Part of a small language model's weights.
Size: 15 layers, width 224, 4 heads of 64, MLP 896 tanh GELU, vocabulary 512, 9.79M parameters.
Architecture: LayerNorm before each block, learned positions, biases, untied embeddings, capped logits.
Training: a variant of SOAP for these matrices, 340M tokens, 2591 steps.
Each number is 50 + 12 x the weight over its row's rms, rounded and kept within 0 to 99. Layers, rows and columns count from 0. The size before them is the row's rms in percent of the matrix's.

# q: layer 3 attention query, 256x224, rms 0.0938, rows 0-63, columns 160-191
# k: layer 3 attention key, 256x224, rms 0.0921, rows 0-63, columns 160-191
# v: layer 3 attention value, 256x224, rms 0.104, rows 0-35, columns 160-191
# o: layer 3 attention output (transposed), 256x224, rms 0.0963, rows 0-35, columns 160-191
q0 086:61 66 54 28 40 57 53 60 42 61 40 39 53 40 60 55 33 24 70 35 40 61 55 74 37 57 61 31 61 51 55 36
k0 089:51 58 39 31 50 59 66 50 33 71 28 34 52 49 72 53 30 59 49 46 46 31 70 52 61 34 75 60 72 58 62 49
q1 086:29 48 38 55 69 40 56 51 21 44 65 54 55 61 34 56 49 43 64 33 38 58 75 45 64 64 32 51 55 52 73 34
k1 086:43 41 35 64 44 50 54 48 62 56 31 51 57 57 72 39 64 47 65 32 48 25 37 42 28 52 58 55 59 50 43 64
q2 096:36 58 50 40 37 40 44 42 52 44 70 75 43 66 51 57 56 56 64 64 54 29 50 46 49 53 48 74 54 44 62 49
k2 089:48 54 43 67 61 46 54 48 40 58 56 72 46 38 60 25 51 48 50 42 52 60 41 48 44 42 61 41 71 48 26 57
q3 086:52 50 52 60 44 27 49 71 58 43 42 62 62 44 67 62 39 59 30 61 58 51 48 32 36 59 48 36 40 53 36 44
k3 079:50 59 64 45 42 56 68 69 33 46 70 40 39 61 58 58 40 56 29 59 57 53 46 42 45 43 52 53 37 56 35 53
q4 090:58 49 37 39 64 33 50 50 41 63 23 46 37 45 47 25 49 46 66 41 43 44 43 31 52 62 55 52 50 41 57 10
k4 095:55 43 79 47 41 44 51 63 42 39 44 76 59 47 37 52 51 67 35 20 59 68 35 64 40 36 53 36 37 38 43 41
q5 091:64 45 45 57 47 50 74 36 48 49 61 46 41 52 62 47 55 71 68 59 53 52 64 21 39 56 53 35 47 23 62 40
k5 084:61 45 41 50 52 58 51 40 61 50 41 21 56 64 67 36 67 44 49 48 29 66 53 55 58 58 47 48 44 48 47 38
q6 093:51 24 71 26 59 37 43 69 52 65 51 53 48 52 52 33 53 42 43 54 34 54 31 53 53 07 61 51 45 42 31 51
k6 086:53 56 42 65 36 43 38 75 82 63 60 56 44 24 40 64 35 44 36 17 56 44 46 51 74 40 37 46 42 46 24 50
q7 083:45 54 54 54 43 64 56 38 41 38 35 50 38 60 59 71 55 59 42 53 48 43 60 35 53 49 61 57 41 47 46 60
k7 084:56 38 40 60 42 57 66 45 52 40 43 69 43 46 65 29 38 69 42 39 72 41 54 51 43 32 35 59 36 46 47 52
q8 082:51 22 56 59 46 31 32 64 52 33 51 50 44 54 49 50 39 51 43 56 57 52 57 76 61 60 43 56 46 66 30 39
k8 080:55 35 38 42 38 49 69 46 41 68 37 53 52 67 40 17 59 27 66 63 53 61 66 66 41 31 31 42 22 40 80 45
q9 089:48 51 68 44 54 59 32 37 58 61 55 49 36 43 42 43 27 59 59 34 41 65 36 74 53 53 49 40 24 52 44 28
k9 086:54 55 56 61 27 55 70 48 62 40 33 60 55 41 45 45 49 47 33 66 65 45 43 28 42 65 61 38 45 42 58 64
q10 092:73 43 55 67 54 48 40 71 60 55 43 37 40 49 64 46 45 68 52 58 35 40 38 47 42 59 52 54 68 37 70 40
k10 083:56 56 38 53 46 51 39 59 58 25 54 28 56 47 57 47 18 32 60 58 34 66 62 47 53 45 60 42 44 29 55 46
q11 077:81 34 35 57 52 59 49 57 30 52 59 37 36 70 36 16 35 50 37 54 26 28 32 56 54 43 53 61 47 36 48 28
k11 079:50 48 80 73 48 43 58 36 76 34 62 57 38 57 66 42 52 57 42 75 61 67 58 47 39 44 64 72 39 57 37 42
q12 080:51 46 40 45 59 45 61 55 60 54 36 63 58 62 41 65 45 64 63 59 56 42 65 26 63 48 43 50 38 48 48 51
k12 086:56 46 47 24 36 59 40 43 37 57 39 57 35 33 48 58 67 44 50 38 54 32 52 46 55 35 36 58 59 54 51 46
q13 082:39 39 42 43 68 59 44 43 67 46 54 62 30 50 60 43 58 61 50 44 34 45 30 32 74 40 54 33 47 47 64 43
k13 076:34 55 60 54 55 30 54 56 47 43 75 63 64 45 45 68 56 48 50 49 62 45 72 45 20 43 62 30 49 53 61 50
q14 090:55 35 60 66 50 39 52 61 39 64 43 44 39 49 58 52 54 63 49 35 43 42 50 40 67 43 44 53 47 56 59 47
k14 086:35 50 60 50 46 63 38 60 60 44 61 45 62 59 47 37 57 36 54 45 48 59 59 75 54 65 58 39 48 41 58 61
q15 098:65 33 46 56 64 37 46 50 43 30 43 37 57 46 58 36 57 43 21 48 36 59 58 43 46 48 54 41 56 24 40 60
k15 086:64 53 62 60 47 73 56 69 60 60 60 34 67 45 11 49 40 59 29 61 48 58 64 62 37 66 50 53 59 27 54 68
q16 088:54 53 48 68 45 55 53 57 52 47 31 20 48 36 56 51 60 52 36 55 63 50 46 39 55 49 54 69 43 57 42 46
k16 086:31 50 37 53 47 48 42 43 48 63 37 32 45 41 74 65 46 42 55 65 68 40 56 56 42 71 45 57 37 53 44 53
q17 087:68 73 56 69 68 47 40 49 34 59 71 43 61 47 59 47 52 48 26 53 15 63 39 50 36 54 55 39 78 73 43 39
k17 079:46 35 58 70 59 42 45 41 40 34 76 75 47 61 49 51 51 48 52 33 38 47 48 65 48 34 54 50 56 32 58 44
q18 087:57 54 36 49 52 47 65 42 47 51 38 63 57 56 54 58 19 42 39 40 32 55 42 69 55 45 36 34 51 42 58 31
k18 088:47 48 67 37 27 53 52 37 40 22 72 56 55 31 54 55 64 59 40 58 56 41 66 44 51 54 41 57 74 48 41 70
q19 080:38 44 37 29 51 35 42 57 45 22 59 49 29 55 45 57 43 69 35 59 54 67 33 43 30 56 49 43 55 32 36 33
k19 085:58 47 56 49 49 58 50 41 62 39 52 60 60 57 30 66 46 65 67 56 54 44 61 48 35 35 47 51 46 39 61 42
q20 079:84 37 40 78 45 49 28 58 66 47 52 58 56 69 60 72 32 44 43 31 53 65 45 63 47 51 57 54 76 57 54 38
k20 078:58 42 80 50 54 42 69 39 40 33 52 47 38 47 49 36 60 32 53 41 46 31 52 45 71 56 44 60 31 27 96 55
q21 089:43 45 54 49 53 55 60 61 45 47 35 43 42 46 48 57 42 43 44 56 56 25 57 45 55 58 46 39 50 54 74 65
k21 082:53 57 40 58 50 42 39 49 34 47 40 19 32 55 63 52 43 41 45 43 57 49 51 53 39 42 70 38 47 56 51 60
q22 088:57 33 50 53 56 43 68 73 50 46 52 37 69 58 42 56 66 52 43 62 58 67 48 27 40 53 39 46 61 64 36 42
k22 089:48 60 43 40 38 39 50 42 51 50 52 40 61 40 59 52 52 54 60 59 46 55 69 67 46 42 49 32 28 59 54 51
q23 084:55 41 53 66 41 51 49 40 37 69 59 41 44 54 33 45 60 50 53 45 66 22 49 47 68 47 33 60 26 57 50 41
k23 089:51 39 44 61 80 56 64 45 54 45 75 39 58 40 55 52 54 72 57 51 55 69 30 39 54 37 54 43 48 57 44 50
q24 089:72 47 38 49 52 39 53 37 59 33 40 37 68 48 68 67 43 59 38 55 45 57 47 71 63 46 56 58 54 76 76 40
k24 084:32 34 36 42 35 55 54 53 54 47 68 40 41 39 49 43 49 63 58 41 63 36 47 42 31 13 51 50 51 58 62 36
q25 100:49 56 41 68 30 87 36 51 61 71 81 42 44 37 55 25 37 60 60 36 37 53 62 55 51 52 64 26 38 44 60 66
k25 089:51 62 53 47 60 55 61 26 46 58 26 49 46 52 54 62 52 48 49 52 35 49 51 31 58 43 37 50 62 31 49 40
q26 090:44 35 64 51 50 45 40 52 56 59 45 54 47 31 60 53 54 60 68 56 50 70 52 48 45 44 40 57 44 53 31 52
k26 085:33 49 29 42 44 47 60 44 61 61 56 58 74 64 47 65 30 36 50 43 54 55 55 63 76 58 44 41 43 54 77 49
q27 086:41 27 54 57 32 50 45 48 45 47 48 71 38 37 44 48 40 59 59 60 39 52 63 60 57 68 55 63 44 54 55 55
k27 082:51 43 34 57 51 62 64 55 57 66 46 54 31 55 44 52 50 44 34 40 58 58 37 44 60 44 57 59 37 47 60 37
q28 095:45 49 52 42 67 38 59 36 39 47 49 51 56 69 57 55 50 77 36 54 49 36 57 51 29 60 63 56 58 55 48 41
k28 088:62 63 42 46 36 51 50 46 49 45 29 63 38 35 64 39 39 37 61 40 51 22 48 52 70 29 47 35 64 53 52 51
q29 084:58 52 55 50 32 78 53 45 70 58 46 53 38 44 41 39 51 52 57 39 44 58 47 36 50 67 45 45 50 61 32 69
k29 078:62 49 56 39 49 44 24 59 50 61 49 43 55 56 33 67 47 58 39 36 46 55 50 67 56 38 41 51 27 57 56 45
q30 085:66 82 65 71 44 55 49 49 65 45 58 40 49 48 35 58 55 71 57 27 62 39 45 38 45 62 36 48 48 63 47 29
k30 075:28 46 69 51 30 59 45 50 31 47 79 59 51 63 52 47 66 50 55 60 30 47 58 61 67 45 47 37 32 53 64 67
q31 084:45 64 58 64 44 22 34 41 49 56 66 63 57 46 58 62 38 56 48 62 41 48 44 30 20 64 40 46 42 50 46 76
k31 085:32 45 54 33 49 51 36 71 54 46 58 30 55 54 48 42 58 48 45 53 53 35 38 31 43 45 54 48 46 45 41 37
q32 083:56 59 28 39 44 42 41 47 48 41 62 41 89 76 66 25 49 47 59 64 71 57 54 44 71 69 38 61 62 58 54 63
k32 080:74 49 33 46 48 40 70 67 52 49 43 39 23 54 67 50 46 38 40 47 61 39 33 59 44 69 39 38 45 68 53 53
q33 085:51 44 52 33 54 48 50 35 35 34 52 73 34 57 47 34 79 56 49 69 48 32 54 65 38 44 45 44 37 43 53 41
k33 083:53 54 37 49 28 50 55 54 46 50 60 58 62 27 46 36 42 55 48 38 73 60 38 42 53 35 39 57 58 49 59 61
q34 085:30 47 52 47 41 33 44 72 50 56 40 46 32 48 44 32 30 28 52 54 53 46 66 44 39 54 43 42 38 54 39 37
k34 089:47 22 47 51 24 55 46 29 49 34 72 40 43 49 41 42 44 66 67 27 61 54 45 60 54 54 77 46 74 57 54 32
q35 090:60 31 38 62 56 44 64 47 39 40 56 45 37 66 10 35 70 64 43 55 39 63 68 62 36 46 69 63 30 53 65 57
k35 086:79 59 45 35 52 45 58 63 51 34 43 50 39 52 47 57 21 27 62 37 59 74 53 50 55 56 54 59 48 29 71 57
q36 086:38 62 59 44 34 59 69 58 65 43 35 53 36 45 51 52 63 36 39 78 30 75 50 49 69 66 58 65 50 63 40 57
k36 084:40 61 48 48 40 51 45 52 39 23 52 48 23 45 40 66 21 44 63 50 68 57 33 80 66 59 53 58 73 54 44 48
q37 085:63 54 30 52 48 59 53 46 60 55 30 53 49 56 66 45 64 51 58 47 50 55 39 63 56 44 53 56 30 39 52 33
k37 090:40 76 32 60 61 51 42 59 65 32 65 39 64 42 52 55 52 74 49 44 59 60 57 31 32 46 48 56 51 49 75 65
q38 085:32 63 68 46 62 66 57 48 54 58 48 55 68 67 33 34 58 51 35 68 55 55 46 43 53 56 61 67 59 42 60 78
k38 091:41 47 60 63 59 49 52 17 49 37 55 44 34 40 49 61 54 45 60 52 47 38 61 59 48 39 47 35 68 31 54 52
q39 100:61 32 61 47 37 38 49 46 57 43 46 29 60 51 83 41 50 52 40 56 14 38 29 55 45 44 45 28 49 48 53 23
k39 088:63 32 65 42 51 64 36 44 43 56 50 50 81 56 54 44 58 39 50 39 55 42 65 44 43 54 56 28 27 35 40 45
q40 080:49 60 72 51 43 39 71 72 44 35 60 45 43 67 28 43 25 57 24 44 52 39 36 33 21 56 53 61 41 59 32 44
k40 078:39 42 28 33 44 30 56 39 44 53 71 44 49 29 68 51 50 65 49 44 49 34 57 36 58 39 36 65 51 38 42 48
q41 083:49 74 44 59 47 55 31 56 83 53 75 72 33 44 48 53 42 44 69 68 51 80 54 38 33 42 36 60 47 71 46 45
k41 086:65 57 51 59 35 48 44 39 44 68 64 32 59 49 65 55 53 49 60 28 36 43 53 60 63 62 34 65 61 44 44 66
q42 085:76 49 39 37 46 33 43 69 38 48 66 62 32 39 60 45 37 36 32 36 52 45 41 59 56 44 73 23 47 48 65 54
k42 081:41 31 53 49 65 41 68 67 51 59 65 56 42 58 50 54 76 43 38 44 54 75 56 37 51 29 58 51 44 32 45 50
q43 081:42 29 58 44 45 52 56 47 44 52 31 23 30 51 42 45 33 51 57 49 69 57 61 58 40 46 46 56 58 45 41 63
k43 089:35 53 59 39 33 57 54 59 45 53 53 52 45 47 30 37 52 50 41 34 32 79 52 29 47 62 52 43 56 54 34 46
q44 079:59 35 55 51 31 64 29 72 52 67 40 49 67 51 38 54 44 43 50 46 60 45 56 74 31 22 46 41 70 48 69 48
k44 079:49 61 41 56 20 49 48 38 33 57 41 41 69 55 45 47 38 57 49 66 41 34 56 50 68 50 35 51 43 47 55 48
q45 083:54 41 43 33 49 39 49 71 35 66 34 57 51 66 52 60 52 35 34 45 52 62 51 41 52 40 55 33 34 55 33 49
k45 079:58 60 54 58 37 40 53 65 51 52 66 42 47 39 66 69 60 38 50 39 62 36 57 32 54 33 70 39 45 62 50 66
q46 084:46 59 23 53 59 24 76 35 73 36 42 41 53 33 51 42 51 73 49 48 66 66 40 47 63 54 73 68 38 48 47 63
k46 080:37 30 64 49 60 47 46 74 28 72 65 56 21 45 43 45 67 49 81 75 66 49 42 41 53 49 57 52 30 54 59 45
q47 092:53 58 37 71 26 82 31 38 44 53 55 55 55 25 61 29 44 71 51 58 60 35 51 55 43 58 56 61 39 60 44 47
k47 088:37 55 55 53 66 19 63 57 41 49 55 38 41 65 43 52 27 39 45 36 38 66 51 45 45 45 57 68 40 51 53 46
q48 088:65 46 55 49 59 65 33 54 64 53 54 36 50 17 57 50 61 55 61 43 67 44 63 66 57 49 51 24 44 51 43 67
k48 091:68 52 51 70 59 60 51 34 35 35 48 46 52 69 34 56 41 45 45 57 54 45 47 40 54 45 70 49 50 74 71 61
q49 085:72 43 52 48 31 78 74 50 65 25 56 60 48 51 34 62 38 52 43 52 32 59 40 50 49 30 53 42 47 47 54 59
k49 087:59 67 46 64 55 40 54 47 53 48 62 48 48 66 50 39 35 70 39 41 25 33 37 70 35 53 37 39 32 27 38 60
q50 088:65 40 64 53 75 67 51 63 48 41 40 57 49 62 53 62 72 52 29 31 52 67 41 30 41 50 42 55 58 32 28 74
k50 080:26 39 51 56 48 51 57 50 46 61 50 62 62 46 28 38 45 53 32 50 69 48 46 38 44 56 43 53 61 42 69 45
q51 081:64 71 56 65 45 76 52 58 55 68 24 68 59 31 60 39 59 46 36 47 56 46 60 52 23 39 67 52 34 57 36 34
k51 081:52 44 56 28 54 55 67 41 33 72 42 59 38 38 59 62 50 33 47 76 47 46 39 56 77 66 44 74 40 44 59 48
q52 079:38 17 81 54 55 43 59 52 69 46 65 59 76 44 50 68 47 45 59 32 48 72 66 46 47 42 66 53 58 43 47 42
k52 078:54 36 59 46 37 49 63 76 60 28 51 69 59 39 27 39 43 55 45 34 57 60 54 64 75 65 31 66 32 47 43 60
q53 085:31 44 46 65 33 78 58 36 36 52 30 55 71 52 50 66 56 59 29 42 47 41 77 38 51 38 54 54 52 39 61 66
k53 083:68 54 66 31 53 25 53 64 46 54 53 58 55 81 55 61 60 52 49 49 52 64 41 51 51 27 47 60 69 64 74 53
q54 093:73 61 36 41 51 41 56 64 62 44 38 34 51 40 58 53 46 41 47 49 41 49 44 57 63 57 41 66 80 53 65 36
k54 086:26 42 54 40 31 73 48 55 26 35 40 29 52 53 50 48 51 57 36 89 62 54 66 32 41 59 41 44 53 41 51 66
q55 077:47 38 49 75 65 56 59 29 50 34 27 50 51 58 49 45 51 63 45 34 53 63 53 44 67 37 66 43 42 62 39 51
k55 079:48 43 56 35 66 54 53 39 51 52 49 78 57 72 59 40 42 34 32 26 53 51 47 49 56 49 41 37 65 26 64 62
q56 085:34 51 48 41 40 56 48 46 53 37 33 28 41 56 48 34 46 43 48 62 44 66 59 64 36 46 38 50 23 44 63 63
k56 082:61 59 54 49 34 38 53 39 57 32 60 50 62 55 62 51 53 56 47 53 42 64 49 54 46 50 44 29 44 30 50 78
q57 083:49 32 59 28 78 45 67 63 27 31 54 64 41 50 44 65 57 28 38 71 50 37 44 38 49 45 48 54 32 51 83 29
k57 080:53 31 65 31 53 41 51 33 36 71 62 76 39 56 47 41 57 71 60 59 52 54 55 38 39 35 55 59 52 45 30 41
q58 082:37 53 33 39 58 60 51 42 38 65 67 55 52 57 47 54 60 44 55 57 37 74 59 63 48 50 50 47 60 39 38 29
k58 084:35 41 60 74 30 55 64 62 53 38 46 52 34 49 59 77 46 54 44 44 39 57 48 51 62 46 45 44 55 66 47 63
q59 092:59 37 46 47 56 54 52 72 62 55 71 46 43 61 58 57 43 29 59 34 64 32 59 40 27 41 53 37 44 62 43 70
k59 091:57 41 38 52 72 58 48 36 38 43 41 28 61 62 50 53 46 48 48 54 45 73 58 69 42 39 48 42 48 37 63 62
q60 081:37 31 80 47 58 57 41 59 64 41 44 56 67 54 56 64 34 38 38 50 55 52 65 20 42 39 62 65 64 65 50 36
k60 077:54 14 34 29 54 47 37 58 41 48 51 71 67 67 26 64 66 57 43 35 59 29 46 76 47 65 65 34 46 55 49 34
q61 098:52 57 48 55 61 44 62 45 35 52 71 70 67 49 54 55 27 54 57 39 56 42 44 53 59 56 51 67 65 25 54 61
k61 084:32 45 37 52 69 40 57 67 58 64 57 60 64 20 60 59 50 41 69 51 40 58 51 52 50 39 51 43 41 57 40 49
q62 080:41 44 31 42 52 37 51 47 50 48 34 46 41 49 61 39 40 19 56 32 73 37 56 48 34 51 39 46 55 44 28 66
k62 080:58 62 36 66 61 35 58 66 65 45 16 52 53 51 63 38 46 48 69 45 62 52 51 42 22 61 42 36 65 47 53 64
q63 086:53 51 39 40 70 64 43 42 40 53 43 68 52 64 57 51 48 54 49 51 55 48 16 38 78 50 39 51 64 46 46 61
k63 085:51 56 47 62 50 73 46 35 45 38 37 67 41 40 27 48 58 37 51 61 69 56 52 58 32 50 48 33 37 65 56 53
v0 082:50 46 46 35 77 46 46 23 52 52 44 56 50 55 60 26 57 67 34 39 49 42 45 63 61 61 53 56 61 73 35 52
o0 094:39 50 72 59 37 48 47 51 60 53 62 39 65 61 56 46 54 32 31 59 56 59 62 49 42 42 46 36 48 33 55 36
v1 081:49 61 43 55 60 48 53 25 31 52 48 50 48 43 46 40 31 38 63 55 79 48 32 48 54 41 43 43 52 32 69 47
o1 100:39 47 58 59 54 56 37 53 60 36 56 53 53 50 46 65 63 47 36 41 46 64 76 29 57 56 40 48 51 33 47 53
v2 080:54 59 41 54 52 48 49 46 72 52 64 56 66 57 56 52 58 44 45 44 46 39 33 34 52 25 28 60 29 56 27 44
o2 092:51 47 50 43 59 44 57 52 45 33 34 39 55 49 64 50 48 51 49 49 48 41 73 69 58 68 44 29 53 51 73 49
v3 074:55 37 58 39 51 46 62 55 61 60 50 39 39 62 65 37 52 37 59 25 57 60 45 66 43 52 59 57 63 43 44 39
o3 083:63 72 48 52 43 59 66 30 36 55 49 48 87 65 47 42 34 62 40 68 31 50 56 47 39 40 16 36 51 62 56 58
v4 090:47 52 46 81 55 58 65 51 56 37 33 58 61 63 54 37 53 62 64 34 61 31 56 53 38 41 55 58 45 43 49 39
o4 105:59 40 37 40 48 49 34 44 34 67 48 43 59 52 40 56 30 63 32 50 51 48 43 36 57 37 51 58 49 58 35 54
v5 074:64 58 46 52 26 49 43 57 57 57 31 34 61 49 42 55 65 45 56 50 39 66 55 51 65 18 70 33 45 46 67 49
o5 089:29 46 49 44 82 25 44 47 49 33 48 52 21 39 49 66 67 54 49 61 53 46 48 50 50 51 31 42 37 37 45 67
v6 084:66 57 48 51 63 76 41 61 82 52 36 71 58 55 51 50 22 44 51 43 43 49 57 43 50 58 39 40 61 43 55 43
o6 099:25 35 48 42 40 49 51 39 28 48 50 67 17 53 64 40 56 59 38 32 70 35 38 44 61 46 80 49 48 58 47 56
v7 083:46 33 49 47 31 52 58 45 35 50 51 21 33 41 67 28 23 49 38 28 42 61 40 52 63 64 45 54 49 44 66 48
o7 094:51 69 53 47 81 33 45 51 39 53 40 72 65 55 53 61 49 41 51 77 37 20 44 42 60 32 49 36 44 62 32 49
v8 068:45 30 58 63 50 65 46 47 56 51 62 58 10 38 49 53 54 55 52 38 55 51 54 40 55 54 36 61 56 43 38 69
o8 082:43 55 49 52 19 50 65 53 74 70 39 59 73 54 50 50 48 53 54 44 46 25 35 60 44 68 32 39 50 53 57 44
v9 087:70 40 52 52 54 44 41 71 56 50 36 45 32 58 45 49 52 52 50 28 53 42 45 30 55 46 53 56 48 28 39 25
o9 096:50 72 31 63 53 59 41 61 43 52 53 60 64 37 38 62 49 52 64 55 64 61 66 55 55 60 37 55 31 72 47 55
v10 082:40 62 52 60 71 75 18 48 29 66 52 71 65 21 31 41 27 55 40 45 47 57 51 45 46 42 51 65 45 68 66 49
o10 099:56 33 74 38 26 32 56 51 54 36 64 32 46 64 45 47 41 58 44 48 50 30 70 42 45 54 53 47 59 36 15 58
v11 089:49 55 41 66 52 54 32 37 59 61 34 50 24 23 44 61 49 65 51 75 55 43 61 45 54 58 51 39 62 77 60 56
o11 109:58 55 52 47 43 71 55 54 33 55 56 25 81 53 70 58 39 49 39 22 43 42 35 45 41 43 57 37 56 31 46 49
v12 084:52 39 28 38 60 50 64 18 48 50 57 75 36 67 25 56 41 31 13 53 54 62 70 50 45 49 47 49 59 47 53 41
o12 108:60 61 74 56 53 63 52 63 56 43 46 40 46 72 67 33 71 53 73 52 60 50 41 64 37 40 55 53 45 48 41 41
v13 085:40 44 49 43 60 56 75 55 54 59 58 67 55 55 61 49 47 43 73 59 45 48 40 41 40 37 70 47 37 31 61 40
o13 103:44 62 49 54 67 28 49 45 50 61 57 32 52 31 51 51 56 40 43 45 60 33 50 44 46 53 39 55 59 58 50 53
v14 080:29 29 37 38 60 49 52 62 45 64 45 41 61 72 59 62 55 29 52 74 46 56 41 55 30 46 42 59 39 45 23 61
o14 094:66 47 44 53 46 41 56 51 63 32 49 67 39 34 47 52 42 66 38 31 29 54 38 48 62 62 46 43 37 34 52 36
v15 072:55 53 41 39 62 80 56 74 40 50 58 64 63 44 67 38 47 38 51 49 73 41 61 47 43 37 47 39 52 15 61 61
o15 084:36 47 59 58 49 38 30 33 39 43 60 43 34 49 40 64 44 58 61 44 39 49 58 51 50 65 49 50 55 69 65 51
v16 087:61 72 60 43 29 43 27 53 49 72 68 31 63 57 48 40 60 54 58 45 52 54 44 63 32 40 62 60 71 38 52 48
o16 095:59 51 46 60 53 63 52 38 52 24 50 68 29 48 03 40 44 64 25 52 73 43 54 46 67 56 48 50 46 56 54 58
v17 083:47 56 41 49 61 49 40 44 46 71 51 42 55 34 45 51 90 32 50 42 39 55 55 46 43 23 70 25 27 58 36 55
o17 097:52 39 38 42 43 36 55 36 67 53 52 68 36 33 66 72 37 55 53 41 34 58 42 52 41 68 41 60 39 35 57 60
v18 075:29 34 48 46 45 55 55 57 65 32 46 37 53 55 67 60 36 38 58 42 42 44 70 63 61 66 51 67 43 62 62 51
o18 084:40 57 40 51 38 52 59 50 54 50 51 73 40 54 50 31 49 60 39 49 50 74 51 52 27 45 42 41 46 49 21 41
v19 085:66 65 44 44 58 65 72 57 52 44 39 79 39 31 60 29 56 52 52 41 36 38 37 46 49 35 65 40 52 43 64 37
o19 097:46 23 54 56 60 54 50 73 45 72 35 27 68 62 58 42 55 35 37 50 53 43 43 29 52 68 22 15 64 77 56 47
v20 073:61 59 54 45 73 43 43 50 36 51 36 43 54 63 34 58 44 51 29 65 59 56 36 48 46 48 56 32 47 58 32 72
o20 085:50 63 39 60 34 53 36 38 57 42 52 41 34 42 67 61 63 31 62 44 45 54 37 53 51 71 50 65 51 38 63 30
v21 081:66 77 46 61 68 34 42 59 51 58 60 62 50 55 56 54 34 78 60 59 68 51 38 45 40 28 52 19 56 35 57 28
o21 089:37 37 57 47 49 59 37 75 62 44 63 48 41 34 51 42 68 41 37 34 46 43 54 56 38 44 46 60 55 58 43 79
v22 074:57 44 47 39 28 42 78 33 55 70 47 66 50 53 41 57 56 49 73 34 58 51 48 64 44 60 62 45 46 26 56 39
o22 090:54 73 46 52 56 48 47 77 53 51 71 66 51 44 46 55 74 42 33 66 62 50 39 42 52 48 63 72 39 52 43 47
v23 083:53 51 60 39 30 59 39 68 56 58 62 61 55 40 50 45 66 47 61 50 25 58 79 41 67 44 55 73 42 58 48 44
o23 098:60 42 64 57 49 65 59 27 42 49 34 54 40 47 39 69 44 47 62 58 79 56 28 55 25 53 60 29 77 57 54 47
v24 084:57 43 56 47 52 68 50 37 54 42 28 53 61 15 74 34 54 42 52 39 44 47 55 59 35 35 86 51 48 54 60 36
o24 107:61 62 57 57 61 44 54 68 41 69 71 66 37 70 21 52 49 46 36 44 65 71 33 35 59 36 21 38 62 38 31 44
v25 077:53 25 54 63 43 42 50 52 63 32 49 20 41 66 46 57 76 46 52 28 59 44 47 66 51 54 55 53 56 59 49 50
o25 088:55 80 52 44 47 83 50 34 47 59 51 52 48 61 49 44 33 58 33 57 59 61 58 53 50 48 33 66 47 60 33 32
v26 086:41 39 58 45 43 27 32 53 36 57 54 42 54 54 48 41 57 49 40 57 55 63 54 58 43 48 43 49 56 60 38 47
o26 096:64 60 57 60 48 57 61 46 81 40 54 44 58 39 49 39 62 71 44 41 58 55 54 61 41 34 58 69 45 53 34 58
v27 088:51 40 43 39 58 47 64 46 45 41 50 51 66 41 50 63 48 49 43 61 40 16 70 32 44 57 49 59 51 45 76 40
o27 105:45 54 69 54 43 66 37 56 46 70 79 56 44 56 37 29 53 53 50 61 83 72 55 58 60 46 46 45 43 46 49 51
v28 084:55 67 51 37 45 50 56 45 57 48 57 27 60 49 50 56 46 56 48 57 30 58 56 34 43 27 36 62 53 64 54 49
o28 097:63 55 65 61 60 59 37 40 31 48 51 57 69 52 55 57 54 54 31 60 43 47 30 55 65 56 46 64 68 26 57 52
v29 094:51 46 56 52 49 40 40 46 47 48 15 68 46 41 53 58 48 55 52 54 33 47 57 52 59 38 46 55 50 50 58 45
o29 107:51 41 65 40 41 68 54 65 50 40 61 43 60 55 38 60 64 43 46 35 65 50 59 44 55 44 56 57 41 56 40 67
v30 079:53 47 64 72 53 51 64 58 60 62 76 45 52 50 51 56 32 47 51 72 52 49 59 55 65 45 31 51 53 37 61 46
o30 091:63 43 51 42 44 41 41 30 32 45 22 60 36 45 59 66 65 64 40 32 56 54 68 64 30 54 64 46 34 52 64 48
v31 083:58 34 55 37 49 57 39 55 58 57 46 21 45 55 55 51 57 47 53 58 43 60 46 55 43 60 30 48 64 65 52 44
o31 091:35 59 53 58 52 30 60 42 50 45 64 57 50 30 44 53 21 55 54 45 46 47 41 58 47 30 60 48 37 45 32 52
v32 073:67 32 47 30 56 55 43 64 42 60 71 29 54 42 46 43 67 53 72 55 42 53 40 48 53 51 46 40 31 39 42 46
o32 085:23 55 46 54 48 34 60 31 49 45 45 33 47 63 63 60 43 47 39 45 66 49 40 43 39 37 47 63 52 56 64 44
v33 077:56 60 48 55 37 48 51 56 63 52 46 56 67 64 45 55 73 53 61 66 37 56 50 47 41 65 51 38 54 92 44 42
o33 096:44 55 40 49 74 57 61 39 50 50 43 30 56 50 57 43 63 57 19 37 50 34 68 56 39 42 45 63 55 39 31 58
v34 068:43 42 42 57 40 54 51 44 34 49 59 66 47 42 72 71 35 51 43 57 54 46 52 61 38 55 52 38 48 61 63 33
o34 087:42 67 27 38 59 47 48 63 80 64 59 56 47 49 47 51 79 49 70 57 50 60 48 57 69 41 55 37 61 38 50 71
v35 078:40 59 44 47 67 52 71 56 44 59 52 46 71 27 24 56 37 56 53 49 49 60 63 33 54 55 61 58 31 32 56 48
o35 094:70 36 47 56 47 41 39 54 62 43 37 41 34 60 42 40 42 62 61 57 71 62 45 39 42 54 34 56 56 57 46 45